{
  "n_layer": 10,
  "d_model": 128,
  "n_head": 4,
  "n_kv_head": 1,
  "head_dim": 32,
  "d_mlp": 256,
  "vocab_size": 8192,
  "activation": "squared_reglu",
  "norm": "rmsnorm",
  "norm_place": "pre",
  "norm_eps": 1e-06,
  "positions": "rope",
  "rope_base": 1020.0,
  "rope_fraction": 0.5,
  "qk_norm": true,
  "attn_scale": 0.177,
  "bias": "none",
  "tie_embeddings": true,
  "parallel_block": false,
  "extras": ["gated attention", "exclusive self-attention", "value embeddings", "hashed n-gram embeddings", "learned residual scales", "capped logits"],
  "init": "normal",
  "init_std_qkv": 0.0684,
  "init_std_o": 0.0153,
  "init_std_up": 0.0684,
  "init_std_down": 0.0108,
  "init_out_by_depth": true,
  "optimizer": "muon_variant",
  "lr": 0.00548,
  "lr_mult_up": 0.608,
  "lr_mult_down": 1.5,
  "beta1": 0.95,
  "lr_head": 0.0103,
  "grad_clip": 1.0,
  "warmup_steps": 103,
  "schedule": "wsd",
  "decay_fraction": 1.0,
  "decay_shape": "linear",
  "final_lr_fraction": 0.0,
  "batch_tokens": [8192, 16384, 24576],
  "seq_len": 512,
  "doc_mask": false,
  "train_tokens": 148800000,
  "steps": 9489,
  "dataset": "wikipedia_en"
}
Each number is 128 + 24 x the weight over the matrix's rms, rounded and kept within 0 to 255. Layers, rows and columns count from 0.

# layer 2 MLP down (transposed), 256x128, rms 0.171, rows 162-178, columns 64-127
[[121 133 115  77 149 175 118  88 133 155 124  57 151 130 140 125 123 112 137 122 145 128 113 133 141 170  87 148  87 134 120 121 126 109 112 152 120 118  74 113 133 129 113 128 142  92  73  80  60 126  90 140 158 143 128 103 104 156 116  86 147 127 173 127]
 [127 156 129 105 122 113 138 114 124 120 139 131 136  76 152  90 106 115 129 139 141 100 125 104 174 137 123 125 145 153 156 105 100 122 164 131 103 103 129 117 110 124 143 106 102 126 139 129 129 141 114 132  71  86 152 101  98 128 109 114 133  83 110 119]
 [ 87  92 107 166 162 130 183 167 103  91  78 118 126 113  81 138 128 118 134 136  97 117 154 140 121 162 130 133 130 107 133 113 116 112 117 137 104 162 149 132  78 121 103 169 166 102 107 139 102 157 115 114  84 101 119 124 176 133 168 112 122 136 121 117]
 [167 144 170 103 139 192 114 139 144 156 102 108 139 112 157 145 159 131 138 114 138 114 120 124 143 157 116 104 163 133 159 139 107  94 116 102  95 174 126  90 132 117 142 143 178 169  93 119 111  87 120 133 118 146 131 135 130 112  87 116  97 140 144 123]
 [135 149 153 129 134 127 163 111 106 119  94  88 106 106 120 158 153 129 157 138 123 116 144 121 127 151  94 115 146 142 122 145  99 134 123 109 127 109 117 135 128 158 120 131 122 113 120 121 149 141 128 129  95 129 135 110 102 119 143 102 127 126 184 140]
 [132 117 183 188  90  83 117 133 146 111 105 143 113 127  91  84 101 111 129 111  96 116 132 128 108 167  93 115 103 145 130 145 118 109  94 147 117 119 132 150 127 136 107 123 132  52 127 131  67 192  89 108 129 118 132 107 174 152 143  64 138 105 136  94]
 [118 140  90 134 130 163 124 104 148 122 115 125 122 127 165  81 126  83 108 123 114 137 159 108 127 117 142 163 114 134 151 154 101  96 117 129  91 159  98 127 127 103 135 159 112 145 149  88 112 120 108 152 114 132 135 164 136 138 135 102  90 108 130 132]
 [134 123 138 148 121 112 152  62 151 130 112 135 105 122  54  82 158 129 131 138 154 122 139 173  85 102 148 152 145 133 148 144 108  98 192 188 138 109  75 118  90 111 121 146 168 126 141 118 123 126 109 103 137 131 110 115 169  96 159 164 147 135  77 180]
 [109 128 149 148 148 115 138  95 125 146 120 113 151 144 118 134 113 127  97 136 125  89 136 126 111 124 148 134 116  69 106 136 143 102 144 128 183 157 167  97 114 135 117 172  83 128 107 150 123 111 159  89 121 163 139 186 137 147  90 163 139 166  88  90]
 [113 143 118 143 139  80  91 110 110 125 129 119 156 127 177 108 108 119 105 110 127  89 123 104 120 130  81 122 102 118 129 122 146 122 121 183 115  77  76 153 116 125 159 124 174 109 124 150 101 148 109 155 141 103 127 134  69 133 106  79 132 130 163  73]
 [134 126 160 122 113 132 129 172 126 131 122 138 152 108 119 149 137 119 118 139 129 150 143 111 112 137 147  98 121 131 119 104 139 135 122 123 128 111 116 165 132  95 136 136 144 179 113 135 121 131 134 114 105 103 109 146 115 116 144 114 117 113 138 103]
 [156 100 120 130 154 145 137 143 148 155 160 131 136 141 110 118 115 113 132 148 118 105 136 139 114 127 139 140 120 138 122 163 102  62 123 149 131 113 126 151 138  89 140 114 126 116  81 139 127 126 134 136 124  92 107 121  83 159 112 153 123 127 113 122]
 [139 102 170 114 136 119 149 187 112 154  87 115 138 140 155 114 121 136 125 110 134 113 153 125 133 162 131 146 140 116 140 105 110 108 108 171 120 119 131 124 121 127 136 136  89 103 166 158 157 138  70 142  97 116 164 149 153 124 109 125 121 151 119 128]
 [116  89 143 154 109  94  93 149 151 150  83 188  97 142 127 127 159 101  60 114 143 121 117 119 113 140 151 158 146  92 177  90 120 133 119 125 100  97  87 133 162 114 125 130 114  81 112 111 134 108 174 159 160 109  82 147 174  93 159 107 139 120 125 180]
 [123 103 101 114 145 103 132 124 111 155 135 119 147 112 137 158 111 102 159 107 152 119 134 107 121 166 109 142 121 164 139  95 143 181  95 109 123 122 142 131 109 148 116  77  87 128 152 127 143 124 109 108 151 118 122 117 129 105 133 138 109 138 127 154]
 [161 126 156 113 164 135 121 145 104 143 115 120 136 177 121 118 110 107 120  96 152 151 132 102 114 129 143 165 138 159 118 145 132  91 149 167 161 131 102  86 149 133 127 146 154 102 129  88  75  30 137 132 127 108 126 128 125  77 171 133 121 124 133  87]
 [125 126  85 142  72 153 101 102 142  99 139 135 145 146 130 143 146 158 121 136 134 117 147 138 132  91 114 111 119 158  99 101 133 110 175 133 105 149 102 156  90  99 128 122 159 114 150 126 139 188 169  88 128 122 132 112  67 127 133 161 182 147 162 101]]
# layer 2 MLP gate, 256x128, rms 0.115, rows 163-178, columns 64-127
[[180 168 117 142 116  69 142 153 143 147 107 114 158 115 151 131 118 143 101 127 159 131 129 105 113 176 116 105 140 114 129 135 131 158 136 126 101 150 127 169 102 102 112 131  80  70 172 149 115 130 115 118  94 179 150 128 118 111 166 133  71  89 131 120]
 [162 133 111 163 177 117 139 125  84  88 110 125 128 158 154 141 104 125 103 131 143  99 143  65 131 110 123 133 137  97  91 167 110 128 108 165 153 103 177  92 111 136 104 131 140 137 163 139 114 156 174 114 168 133 133 110 146 118 106 114 119 155 123 146]
 [104 104 114 107 119 147 130 147 113 125 119 181 162 127 130 118 120 117 128 152 148 144 154  98  98 104 166 159 116  76 117 105 141 159  98  65 128 125  90 172 147 121 146 119 115 116 142 154 134 139 137 120 146 146 148 113 165  97 113  96 124 139 129  89]
 [102 135 139 108 110  80 174 132 153 116 100 138 127 155 114 119 112 109 113 146 120 162 112 136 140 130  80 143  88 106 117 125 128 118  90 112 126 139 144 117 139 144 131 157  90  89 116  92  84 119  69 107  52 148 156 120  93 163 190  92 136 120 142 133]
 [133 160 163 143  51 100 104 113 155 154  99 131  88  90 135  92 144 137 136 145 164 106 145  86  85  95 138 119 126 176 156 156 138 150 127 131 119 116 154  95  83 167 170 125 117 162 149 121 113 136 176 134 133 158  99 117 113 122  92 138 148 181  93 103]
 [126 126  95 160 103 123 121 139  83 129 136  96 139 105 104  80 161 161 154 123  87 147 112 122 103  91 104 112  62 126 174 104 159 139 126 131 127 133 168  91 105 127 110 111 155 131 188 108 133  91 158 125 122 124 129 130 127 118  90 148 123 156  99 137]
 [133 108 133 113 147 135 125  96 117 133 128 117 123 120 120 114 136 110 124 173 146 125 120 137 134 118 124 143 103  88 107 140 126 118 125 115 123  82 149 117 103 150 169 140  92  93 118 129 129 132 115 105 165  83 137 127 126 120 122 132 125 117 157 147]
 [114 141 115 114 122 132 119 146 160 141 132 139 126 138 122 166 119 120 126 154 126 181 104  73 167 102 159 122 146 112 138 108 148 163  68 133 146 107 129 138 148 114 119 127 139 144 119 153 105 131 158 193  75 149 147 165 128  97 126 139 103 136 118 107]
 [103 143 125  80 127 119 172 156 106  76  94  91 138 173 117 131 101 121 136 117 130  65 148  99 122 136  91 137 137  92 101 102 148 165 136 114 141 159 139 137 126 100 167 150 129 140 145 104  81 132 146 147 155 153  74 132 125 155 126 150  89 101  86 131]
 [136 124 136 135  87 169 119 106 128 131 100 149 128 151  81 114 100 132 140 174 106 105  91 122 131  87 134 116 109  89 147 136 125 143 106 137 110 205 145 163 134 107 106 129 159 144 126  87  91 129 128 140 137 130 108 115  96 138 130 140 155 114 163 117]
 [125 161 137 135 118 164  98 127 131 118 151 153 138 107 110  86  99 127 127  87 115 132 124 121 159 135 149 161 151 126 166 121 118 101 120 104 137 152 172 103 146 102  72 158 158 155 140  97 184 127 134 177  66  52 147 145 134 149 117 114 100 179 145 120]
 [126 145 170 171 123  98 124 141 103 136  45 146 105 131 171 115 102 130 185 113 133 108 124 146 129 128 124  86  93 112 157 108 141 149 112 155 123  92 121 110 130 110 143 111 107  72 105 125 137 128 126 174 159 100 127 119 129 160 132 115 118  88  98  93]
 [189 152 110 189 112 103  83 153 121 141 136 183 130 189 140 145 115 121  91 100 155 187 162 111 175 141 125 125 128 106 122 128 145 130 103 119 150 116 139 144 110 118 133 118  97 130 125 104 118 171 164 122 144 158 101 124 103 118 160 138 150 102 126 120]
 [129 120 136 117 127 151 149 163 129 122 110 119 113  94  98 165 117 116 152  94 117 124 163 113 149  97 103 130 148 116 147 109 112 119 106 141 158 116 136  99 162 127 144 125 103 122  94 150  87 125 126 109 108 127 107 133 108 143 138 133 129 132 119 128]
 [100 162 147 124 165 156 165 132 118 123 124 111 137 123 125 111 143 128 128 148 111 130 125 143 158 140 143 111 153 108 108 121 112 122 118 137 146 148 125  85 137 147 127 107  90 117  92 155 137 124 141 111 148 153  87 143 131 154 118 140 129 145 132 109]
 [119 144 190 134 144 132 143 118 125 118 151 133 109 202 137  81 151 107  91 163  98 157  97 145 132 147 112 100 155 163 133 136 113 111  95 134 156 147 105 154 115 143 191  97 144 138 143 126 122 119 126 175 126  97 147 114 163 144 148  89  77 132 129 123]]
# layer 2 MLP up, 256x128, rms 0.114, rows 163-178, columns 64-127
[[160 142 119 158 133 104  92 130 122  99 109 141 157 127 147 113 103 172 104 147 150 112 142  89 120 184  98 130 114 142 168  93 111 147 107 136  98 138 112 140 131 129 141 150  86 101 145 130 124 134 130 160  98 162 168 119 115  88 164 154  92  93 138 130]
 [ 82 146 149  78 108 111  85 102 169 173 143 138 111  86  98 123 139 128 143 138 141 145 114 175 119 144 132 131 108 141 132 113 103 145 162 100 121 148  64 132 139 143 137 128 125 121 103 173 130 111  85 134  97 127  99 138 150 125 119 138 130  77 147 122]
 [136  95 131  74 126 128 149 153  98 125 136 159 138 108 117 131  82 111 122 146 152 122 147 129 117 108 134 101 112 107 118 125 147 165 136 114 152 132  83 157 144 113 147 122 108 125 136 137 113 126 142 152 122 198 137 139 176 106 115 122 125 122 138  78]
 [148 142 114 145 148 165  80 116 113 136 163 115 149 111 126 125 178 143 132 135 130 127 158 130 145  99 186 156 161 137 125 117 158 133 162 123 117 113 105 113 117 118 156  95 178 173 142 173 164 134 169 144 212  83 104 134 150 103  86 152 148 136 114 128]
 [108 105 160 189 124 133  81 109 150 124 119 115  91  80 108 121 151 138 138 108  68 147 135 157 115 146 170 106 151 145  76 118 127 112 134 140 128 146 114 143 186 153 124 160 153 121  94 106 128 136 101 111  89 146 149 113 142 160 116  97 121 150 184 106]
 [129 114 160 124 114 110  67 160 158 160 152 130 130 130 124  87 141  78 126 144 128 153 110  72 153 114 137 142 138 140 180 137 154  84 115 142 117 154 115 122 144 113 114 130 127 115 129 143 135 150 118 114 186 107 103 135 147 115 132 118 137  83 105 131]
 [ 89 138 129 150 137 115 120 140 111  98 134 134 149 138 154 122 152 137 115  93 121 170  74  76 105 101 115  76 170 156 141 143 105 130 124 146 124 134 166 124 107  79 130  92 127 161 156 144 146 128 114 136 114 173 116 104 154 154 146  93 150 105 108 121]
 [127 110 173 135 174 107 136  99 122 114 130  82 135 166 147 131 126  98 103 115 129 109 150 117 124 139 157 103 122 140 106 134 119 123 173 128 143 126 144  97 125 153 143 142  77 136 116 100 147  82 134  96 182 151  94 124 129 118 125 114 119 120 135 159]
 [110 120 161 115  94  93 128 118 147 109  64  73 137 161 121 121 121 139 170  89 158 106 153 144 104 113 112 135  83 118 143 100 115 196 112  97 107  98 127 127 114 102 133 141 110 138 119 128 120 126 145 128 128 148 112 151 121 127 128 143 126 109  99 151]
 [130 130 146 129  60 174 110 100 117 115 115 139 129 130  87 120 144 123 120 158  93 131 115 121 121  74 135  99 142  73 137 104 127 143 135 130  82 154 151 138 128 120 102 113 168 123 135 137 138 125 112 176 171 130 133 122 104 101 154 122 149 120 162 121]
 [113  87 122 106 146 167 107 114  99  94 106 101 134 107 141 153 149 109 143  81 170 109 116 119  99 132 123 141 104 170  85 159 181 125 113 130 128 159 144 130  96 182 186 177 117 143 100 116 158 166  94 110 163 124 144 129 138 135 149 143 107 109 110 115]
 [106  84 181 154  86 141  83  81 115 143 101 132 123 134 187 145  85 170 146 152  82 142  97 126 134 155 144 126 141 110 143 120 117  98 156 163 121 131 137 125 140 138 114 105 134  91 158  84 101 149 124 147 132  91 163 126 157 132 103 122 147  89 108  66]
 [106 115 107 137 106 134  62 143 166 143 132 138 126 120 114 110 139 142 145 137 114 142 143 127 143  96 127 119 148 146 103 103 158 113 133 100 137  99 159  83 139 117 143 180 139 184 135  65 136 153 112 110 146  80 146 118 171 155  62 144 128 147 122 148]
 [128 155 125 160 156 111 139 156 125 143 143 142 142 156 144 110 133 142  81 116 106 108 103 133 135 176 106 133 110 117 110 110 160 158 121 124 161 174 127 148 109 124 133 125 158  87 122 136 125 165 117 129 149 126 123 129 111 146  85 156 128 141 154 129]
 [152 114 134 164 105 152 102 131 170 138 119 134 121 152 123 155 108 127 138 101 127 136 133 130 120 145 123 122 111 107 122 114 150 136 123 122 115 125 124 170 124  82 136 144 150 129 176 129 130 143  91 133 118 104 169 113 115 132 129 146 113 148 112 138]
 [158 123  93 133 119 143 126 137 138 144 103 127 132  76 139 164  96 159 178  86 170  91 150 102 112 140 135 133 111  78 113 116 143 141 165 135  80 114 156 116 159 113  84 189 129 123 118 147 125 165 127  98 130 148  77 138 101 135  99 153 158 169 134 118]]